Part of a small language model's weights: untied embeddings, 145M tokens.
Each number is 128 + 24 x the weight over the matrix's rms, rounded and kept within 0 to 255. Layers, rows and columns count from 0. Numbers have three digits each.

# layer 10 MLP up, 512x192, rms 0.16, rows 202-213, columns 0-191
077153150115114114119121162117128112124110137164144164144138146167115103114125158200147095117139145152127093150116137162114092133150100125151153100104106127148151099129088139140091159134136078073135126151148160159094127161144167112108093183111155144091141102147161149161080071140116172139115162160122175181121104110112114089145096101110113204124125158139108155135120110141133145108102125094129148141129108132107124140144123133133140120158164149168108172143116158158077149119135123136102147125108130113116136155154122114158111152185167121124121139167151152184132126148165148158
120092118127133099095142142119164114150100101126150137105127100082091162128116134104147150088124135070145118168154153136137133116126125135101141120102105119148128119116099136127142104146126136117131131127182166165099142113134120123109119190197174083150135149123144088105209159154131189079112125114116085110135097142131174123174084138142114076132127110149119095096100128138140128126161121138104091133119105100132151115145131148128093146126117114126156129116181127080125162136133120127114118200138134132145102111137140127085156118107136130130130101092150129137156111122118150117
150081174133113116126134098160127128102115138150100120163108151153099121164154103144099123150145158118099124127135144118178169139152161116116120103149088141120148114080116094110171110150154127140120107125091125101129096100091096160113112090142116102095150127149100171106115132144096112106131100147106120150156160112159133133129149157105125150134113156124146130076121140109126129117169137090129125114132074122135129128135150137105112128152125117112110145143121113112160124161139119170076181128127160134116143147149144109137104102128137103085124119144147097143128143096142157144
134159114129121133145121175097087145108148185135115169085101099133097099129138122061119129106164145148169123103119157119117126138138088129105152169151098117127150111148160161144129120107113106118127145183116112140132098104133123134146128128170140145138147115131139135141106142111114091108140151116152141154103128150132141110123151134124084108144139104114134129172095109103171130105123128119143089114129151100122138105135066120089144119134130122137125089150175100124101102137170150100145095107137100100161120132128162132115140107135142140135123140141081132115155135107109128087
097115094162126114137127111141121133090131111129073139112124138142096122085109125151149109145145127167126163128096151134192142136151120122099130136101122158116103106107131111113098129119164157104125086143103106096131139135143109141136107140122083134092096155118121123112145101169149103167146156125065141105194118150114139178126129121150081150109173117175149134107142130144158163132161156146141122148144105166085117111075159147127154117137130149078098125107153136128146095108079104124125105157108139101110155147140133147104149137134116145128126109163118118109116137107125120138
137127099184128141147132141130083119092114121109162126099169110117134157086133115146154126121118158120164149101131164161128104142137107106127132110131153135139145127103158155121148138125164120120162156122100101143131129159116121114143117100134117123124149131100108110141153135145102106124129136161125152129151126124109188134100129152105129086116166096139125098112141128097127107132121097113140116135162106163163118127122147104156134126135131098128112116124083129078131155128129126121130152170133125122148157114129106139104091130122120133134094144139134124101139113131141105117
110172145142109161138144142136096144146165140089172116125115118166155132117099073147133127149109087149111136130133129099204132125124143170188151136102162127145108142136136123133144100129145119113141158132149097141138115142123124133135148127087119128119099118115162153136071146103094166153100116150131122137101115130142135129143130104154081101106149172144097112149158149137157121098119102091147143116127126155109128131144123159120120135084102117135125120102128137113117133117093132117114140124148123131114100143137121107164170088154128149121133145128130096116157119139152135131
133116163101194132109164123132113147134159148107153120129126164156118122116119152125132113097117075122123138138116142102080151133109121120147139108188164144110119155099141117104154107156107196154141099127124154147149100141111075091112167142154118126118158138132114112121128197109126112148115165114102180163125123142152161118094118121153125132140155154096120125144098121130118132098150120178087134133139064127137137123150147150141101109130123115164147141108159131136115115139111138150130152141129109167127149123079127128136126118128111110104100087167086126131137130161107126145
122103126113103129114131115126107134134109118062120096211149117149109142090122127146157136135137164123118149108119116144155153126106163143119110122111111087138127128128129122116114133141119109091115161105116127126086099094157133136123135162151129155117099124118143117113112081136127115128158100096109141116097121074124100147121144133123119154152094145108138113148149150106128104105123104089159147143136125160128139088103144117140141092129137156113125142107178123108134101124115126153131129102117103123126106153128127127103133111182123121134107167113158194127119160135147140109
133106098138115142130106134164141159175157114132102146138107108123149155151126090175156106135094070153132144135148127123137143132151140151143105095114118151139143147159144129142108163102119146174151121137109120141106098115113098110113156137127109159121153117182145140141092158111133118182118128135137131120155123148167128147096143139166120143123134125107116105108130131126136138142133128130123111092121108103125156121099116132121146159120137104097094152123128193139117127111109148107172076135113172120108128135121111165105134118128130117170149119129097144135136167134093090139
128135168139174149105116160143170132164110149169108134124144126133080144132129117140116112105174120149157137118105095130104130088134134147136104099111124101150155109140123169092135134153138141096160165108121136142157110081119104103118137137154152134130114108116107128113071130199137115097136081107105130092151115119166140103169136100137136121099130123147086133153146139140147125133071114177103101135103122129167155162116140116084119156097084145124133134115116149120106111119145157157203143160130138148102154153090148157138107105115134130155112138140118150153115160162137139136
149139128086151149118143171141094119141109139113105144123140158159124141121137103142093144152134167140116150103117099121096148153145131069143077154146097125140110132135103099115133107117108121188134158137110134157120091127165157155133138140137145133102085157080172150091156096118173098129121123132120119118091144132111139117167128144161141102147119204133105111070098142138156139128118146141131128116144127106103141119119097109168143102112120129137133094099093114123149109141152068108134130119127138133200165169142154144134120098128140126139134141128142127121112147132134084118
# layer 10 MLP down (transposed), 512x192, rms 0.155, rows 202-212, columns 0-191
138133133121124117143192143155125112113128065185127126123077137091134122165105116169139078147129119160141145143114135102136148110075175122144116128159110133103108167128122150101103128129125127140109126112124150119154146111116122138126150153123101138126118143128153104096165148117158131131117112150099129085113047136113158093110132098162136098140120095108112142136166117096130158186142067097156082092136083098115093113178171091129105124134079117123104135149074108116096117149113184124159111117123119147107124141111087129106134142140101184125135107131108079174141161131138096141
107131104135096131095123136103145137140149135161140155142134119164104118119103166111136128121128130113154155134157115107133113126088169167119148123130096106073161100128147128143121127122146149156126169103139132114095157130085156118154107146133152109101154104088096132092170120134099162126124127120172124056085101128126110100133079119139149096121121122111134148133163142129088155170131058118150110160116132089140125146153101131109084130159114105087105127159098118190130138133133132151156137114131132157105100164129126150132111097119102140151093140123130084154122157147106115136
147142125108130101134111105110174194111167134156093150134149190121135128126126130085168141175105133111104143129168123149142119126134140137153135119145150115114121111104153159149121136149103143120135146126114142140131130113153116129148160120171114133153165117132159125117125134141147115146120143135129107130125133133129097122127120097103140154088137127150126145143127151159090102152088147147100148124104125165115160126119140132154155148124098127150178118143110123123168137125104186126150119153171094124152166128115124080136144124123144107140134146073168136116163129084111121111
154117121111139127149126135172107142112135139094149101098105159096130137145111145140132093125127128149090122125115070174150110099137111144123104111079118135097098138176095109072083123128109091142153152120127134119128120097110135134126109159103131135129137129124135105137118172121109095105140083112099145132141154115115095113153137160123134103122094153087163119116121179163122104146112149129149125100134069131110129131116140138140133128099122123144122155101129129119162133086115115142123115162182157129096102063159121107100177088083124100108138140114109098085138122116155129106
135190124123082077087112108160154090105125099182163124092088092183138151111116130154138139112131093113150172148136122119127174140131163092110154123121105168137134128115150120141131100118154122145101111107126106122111116174101120148109116142139126137110130141122129111135112111096138106118094072103142148124116186103128139126085116112129156095136165118136121133105159110121146145153140126151110129071143095110111158101115137138151117136114148114128123145167157149126171106134104117077145165158131157142114110191131139165150157203116105124146108128196148151160148136118153140161
121108133143167133133140118137148132106104074119115159179146147138085147148101109145138129111126108098186119128123165071101123086159119144154146145140149130108114107078127118148132100122149118105090140109155118133127132141144084126140158097124151144078161133077142124127142139142115148140101150159137132140129102121118138080119121149142107132095141097148093120128155142118096145138129134104103128134134119106154146135105156108097174121150113140120113126124118148087164103153124079095107126085134110152135117138131122130144137118123080125153117112097135142107097103107132141118
087148131147129142077113119120135129110103129098094095108155145122173140110154162110139098068117113130150088141163107112109167142118109142114117087118137088105137123145128136104155149123124083130134127137099100168112102149155117134146101147104144081130145150151118137129154116176133176129139110131143135118160094114156139130146133145134132138154107097139150128110133171139145157131115151132128110130097140129152111082133130150115103136128097108116103104145146086148095158140115101133144104105139133160117147119137149136068116105107126145144111116092131117174128123118108114158
164145121131043144154146113134145096126130136103159109146110136118110132184116115147111117145144139133127147097115134149122097136119130149116139150155109146092152117136155132187165199096138162130133088115108066159101138134121113129142160126120104114125170150123139143114150139100094143151117101087135122123117131145119129111160120099128141132095173136119106166122155135161100196152101103106143141148165134083104136142127138085084128111183123162085126123084145149127139148142108138132156122118179159186093106120111150139097123109130106191125166125124175140148120098138109141133
133147138125169114138115144112169115126114137124150126104158161101188126161146135099111151166127145116149140142154129129068133141127121097102103124127102124148183139088103123121148175130139117136140113103077121141136106124149118094148137063127073115116144140162139155109121168134125102140110141124126125107128130117148133100148124152105167109151140119108143133096143109118131165121135134104103122145147126146134145159172148096140145110141089106123152127113138122159149150177119132118126130149152172092130110136106129144116160110119111158134130126122103105146126137112143099075
133143104143151136143097108108165100117091159106144132123101151127165146153098155097104093120140145119103135121139097112127112121121118128104136133149112136127138136170133107095142111161129164128154097102113125132130129107110149152149105120137112174125139149134160125142151123148120103096157112070145132115091101127113130167116120174122149102099133107146144147149101146158173120166174142175112141112141122101113134124132127169161138108156138107117118107181118101149123091128133114169106172129114166129128141137129105112142164144123160108112115189150161099121139154098167155129
163114149154194151125144123115173207114141170112116180089140135130155118164138131164140166129126147108123101137128107158054098143102137114091191148115064144131160149108092160167117149095127116114141165114134124125133145149120110173120116176147121121145149137141104119114156109128145129109111121103159119111126062135129142158113130149136105138120127120135130128133111110151100128128094129073153116131116126139129122139140106142119129104156116162108113105089198134146120179144118145107120099089128129109106134104153104120111086180117140169096112118137128095133128181130097140126
# layer 10 MLP gate, 512x192, rms 0.155, rows 203-213, columns 0-191
108111143144124128097113103127116189118082129144103115086141130111106144131105080118122173163147124146117137135162132143109141131134148124117110168117128140145119129121102089093138106129151094110142135138157110103161114176184113099079134127172134161162077149099111120096169141151122131121120110132106115083116171106150118145118135137150109088154088163116124150126131126164111107136088140104115075098139115161147145123119067103089124144153141150105138100165111097108084121116098142101092146063111116138101149139090100145162105143178133109090119145143122134130145097175140133153
129111156127133109105101143094107146132091156133126144141155102195143143118124134146090138126133122048120113089119187152163128125119141081109136127131111068147144122141116093152154116138131082171175102145117147142105162102164084169119126132137110113154157146084115154114145144110119087114146125148123129098115124193132113150109128145106122163100124146134159156087121130127099106144093135081119101105141128123137195159156123121119195134109108106113178164149143175106104198104156148109106101129094123116179115129122113100145144096143134102096103116106093149128129152096137156170
129111115120101161123149110094156139096088135105139156113126121130145127166123133125164107123127133160139126122127075142123112109106121143172111128132147183141121160107131119144131127175164136127142126098135098081141129162148121118147089130086108142143141146149103152088118082123163152142180109158125131168131146109133104134081129118145156143145111169123096134135138186137092158103130124114115158132131150122155137151118165166147133127154151130134138107173081140088140171153149121163110134134140124113128144137135138184111092130136134114156130142140129121178127125124083118157
094140121084111101184094135144125147152106150155133100078129098137108140138067131088142149078154129147200128126142103114091107120119137130129116120148128115107110153145111125167118179136094126123116119099110158144143110139113132079143155169139169131127128146102109123126126130154136130089124082117125158157103151115117133171151082135124127117107115094150113141122098183109133101103133146139095127126116119096135186107117131121095131116139155154126099136087128140169112112128136085087138133128120105142151147136142157098105158163154104128142151146118085124148121102168150107137
141147127132127131142125127074136125156135144117124135101122120165128121122141157147126133136119108154096123124136131110126141135132099160107123127122124143119138131207116110135124138129119119125098153200123159081125155138092150133112088171138151132108121141137150162144135130110100139094157086122127155097143135161140142084084119122106133141144118182146135144120093144123171137154103138161125119122159113141103103148152124120137070158149116150133113139098117107113110124160096143100121114155128083098100129170130143139109143133134140137114165112092090117158121089136167146127
129094124151063118173129103128125114118128168126119118088124132110155115153150144106169098132178121151118090144120138147123112111137133137154123129141138135132068117131159105108106137133119112127127099120116100131136163128115129127119091160111111104127111114114146158115131125153142134101133113158079118146069154120154072134081152143115136124106161109168107114124150126112150131145134135116159125110113121096115132151132143113103156124096150105112129127128118141124107132121083096120110135156142152151115102143149126156141129144124126138110159080166138116139124138175104115134
134098142127132099097126113093157117146151120156148128110130169121140143109055155128134094160123118159143151150109107090096120125158103136136107128160145091127144167126121133137138148121111122134106113140097136142099067108117119088129148154131140143109132109172096099120100134135106132105109166125126164122102087067131127121114161122168124127135128136082107102125136132144152141089105116143144153105133083120152153095125162118129108142095128162161135149088103134123135092160117157119110167145138131148139126131098130148169159105167156128148124124134136156112119147127122146122
135103119126130121167104142137135164083070124129125162158106133159133137132135148111139156116092156106141115143164095121103110138162123158089114139118097150112157143080120126151133086158120130117114093122109134152122124180132084103103087124152120128124124116116156107130126145127169138137101098118106118104132132104112110146147113145137128111170101124119116110130138144154099136140105080140117134159118145154108125126135152165113135093175109139132146125168144120157121153128125133108147105156159144171124104104150127132141123105123135179117155119067123120131164149125176115132
111110098148127113137153113096162107116133134114150166143127138123112131150118128141160113097095129118153147144132129096099089115085156141124154147146161136116139132103127127114129075128131105138169131120146119144138187109093114146142131142084115145153156134111113116105155088124145138136123131102126102127132133112118105114159111119093094056091139111125143122149120127138139145175179149155113140137133156122126141139094121127117169080114114157134140111111134150154141132144123116095109131136103144145114076136136153141091166125128118140035121123093128127135101154112146123098
093120099114161164104144111153134125111167140138106105090166148127149130149122099120141115095155145120148173139126133151147143099160135147165131124146124165120139062135123153106120118165148074117132140110138166077141138103107059114114121136144116131136127094111106095141154154137116124119107172144129136150153103131102144175131133104094157112110148116098136182090106149121164153135121107129167123136164146131108152072140089115129120139116108066160102142164129143144078114114124107147119137138137157127142142130091140133121090109137106106120147143124135125183092113130083150125
134103095125132110136116102152143134111133144088156146103102141148126147116134117126150135115101097097161114106119141126142126143145132119127167171124111114134128122135141163149100058124128113097127159166130107149118130115132126122100148098136128104140142108131115128111128110159153126128159084103102139101134118121144183121150138119133106123106099149137146137130159118140118112169162139113099140116099099087115159115077168153169130140155098108154153151141085088132154099151180140117087135118180115156107100124129109101118109171154118114129099063096128127131112159119094088102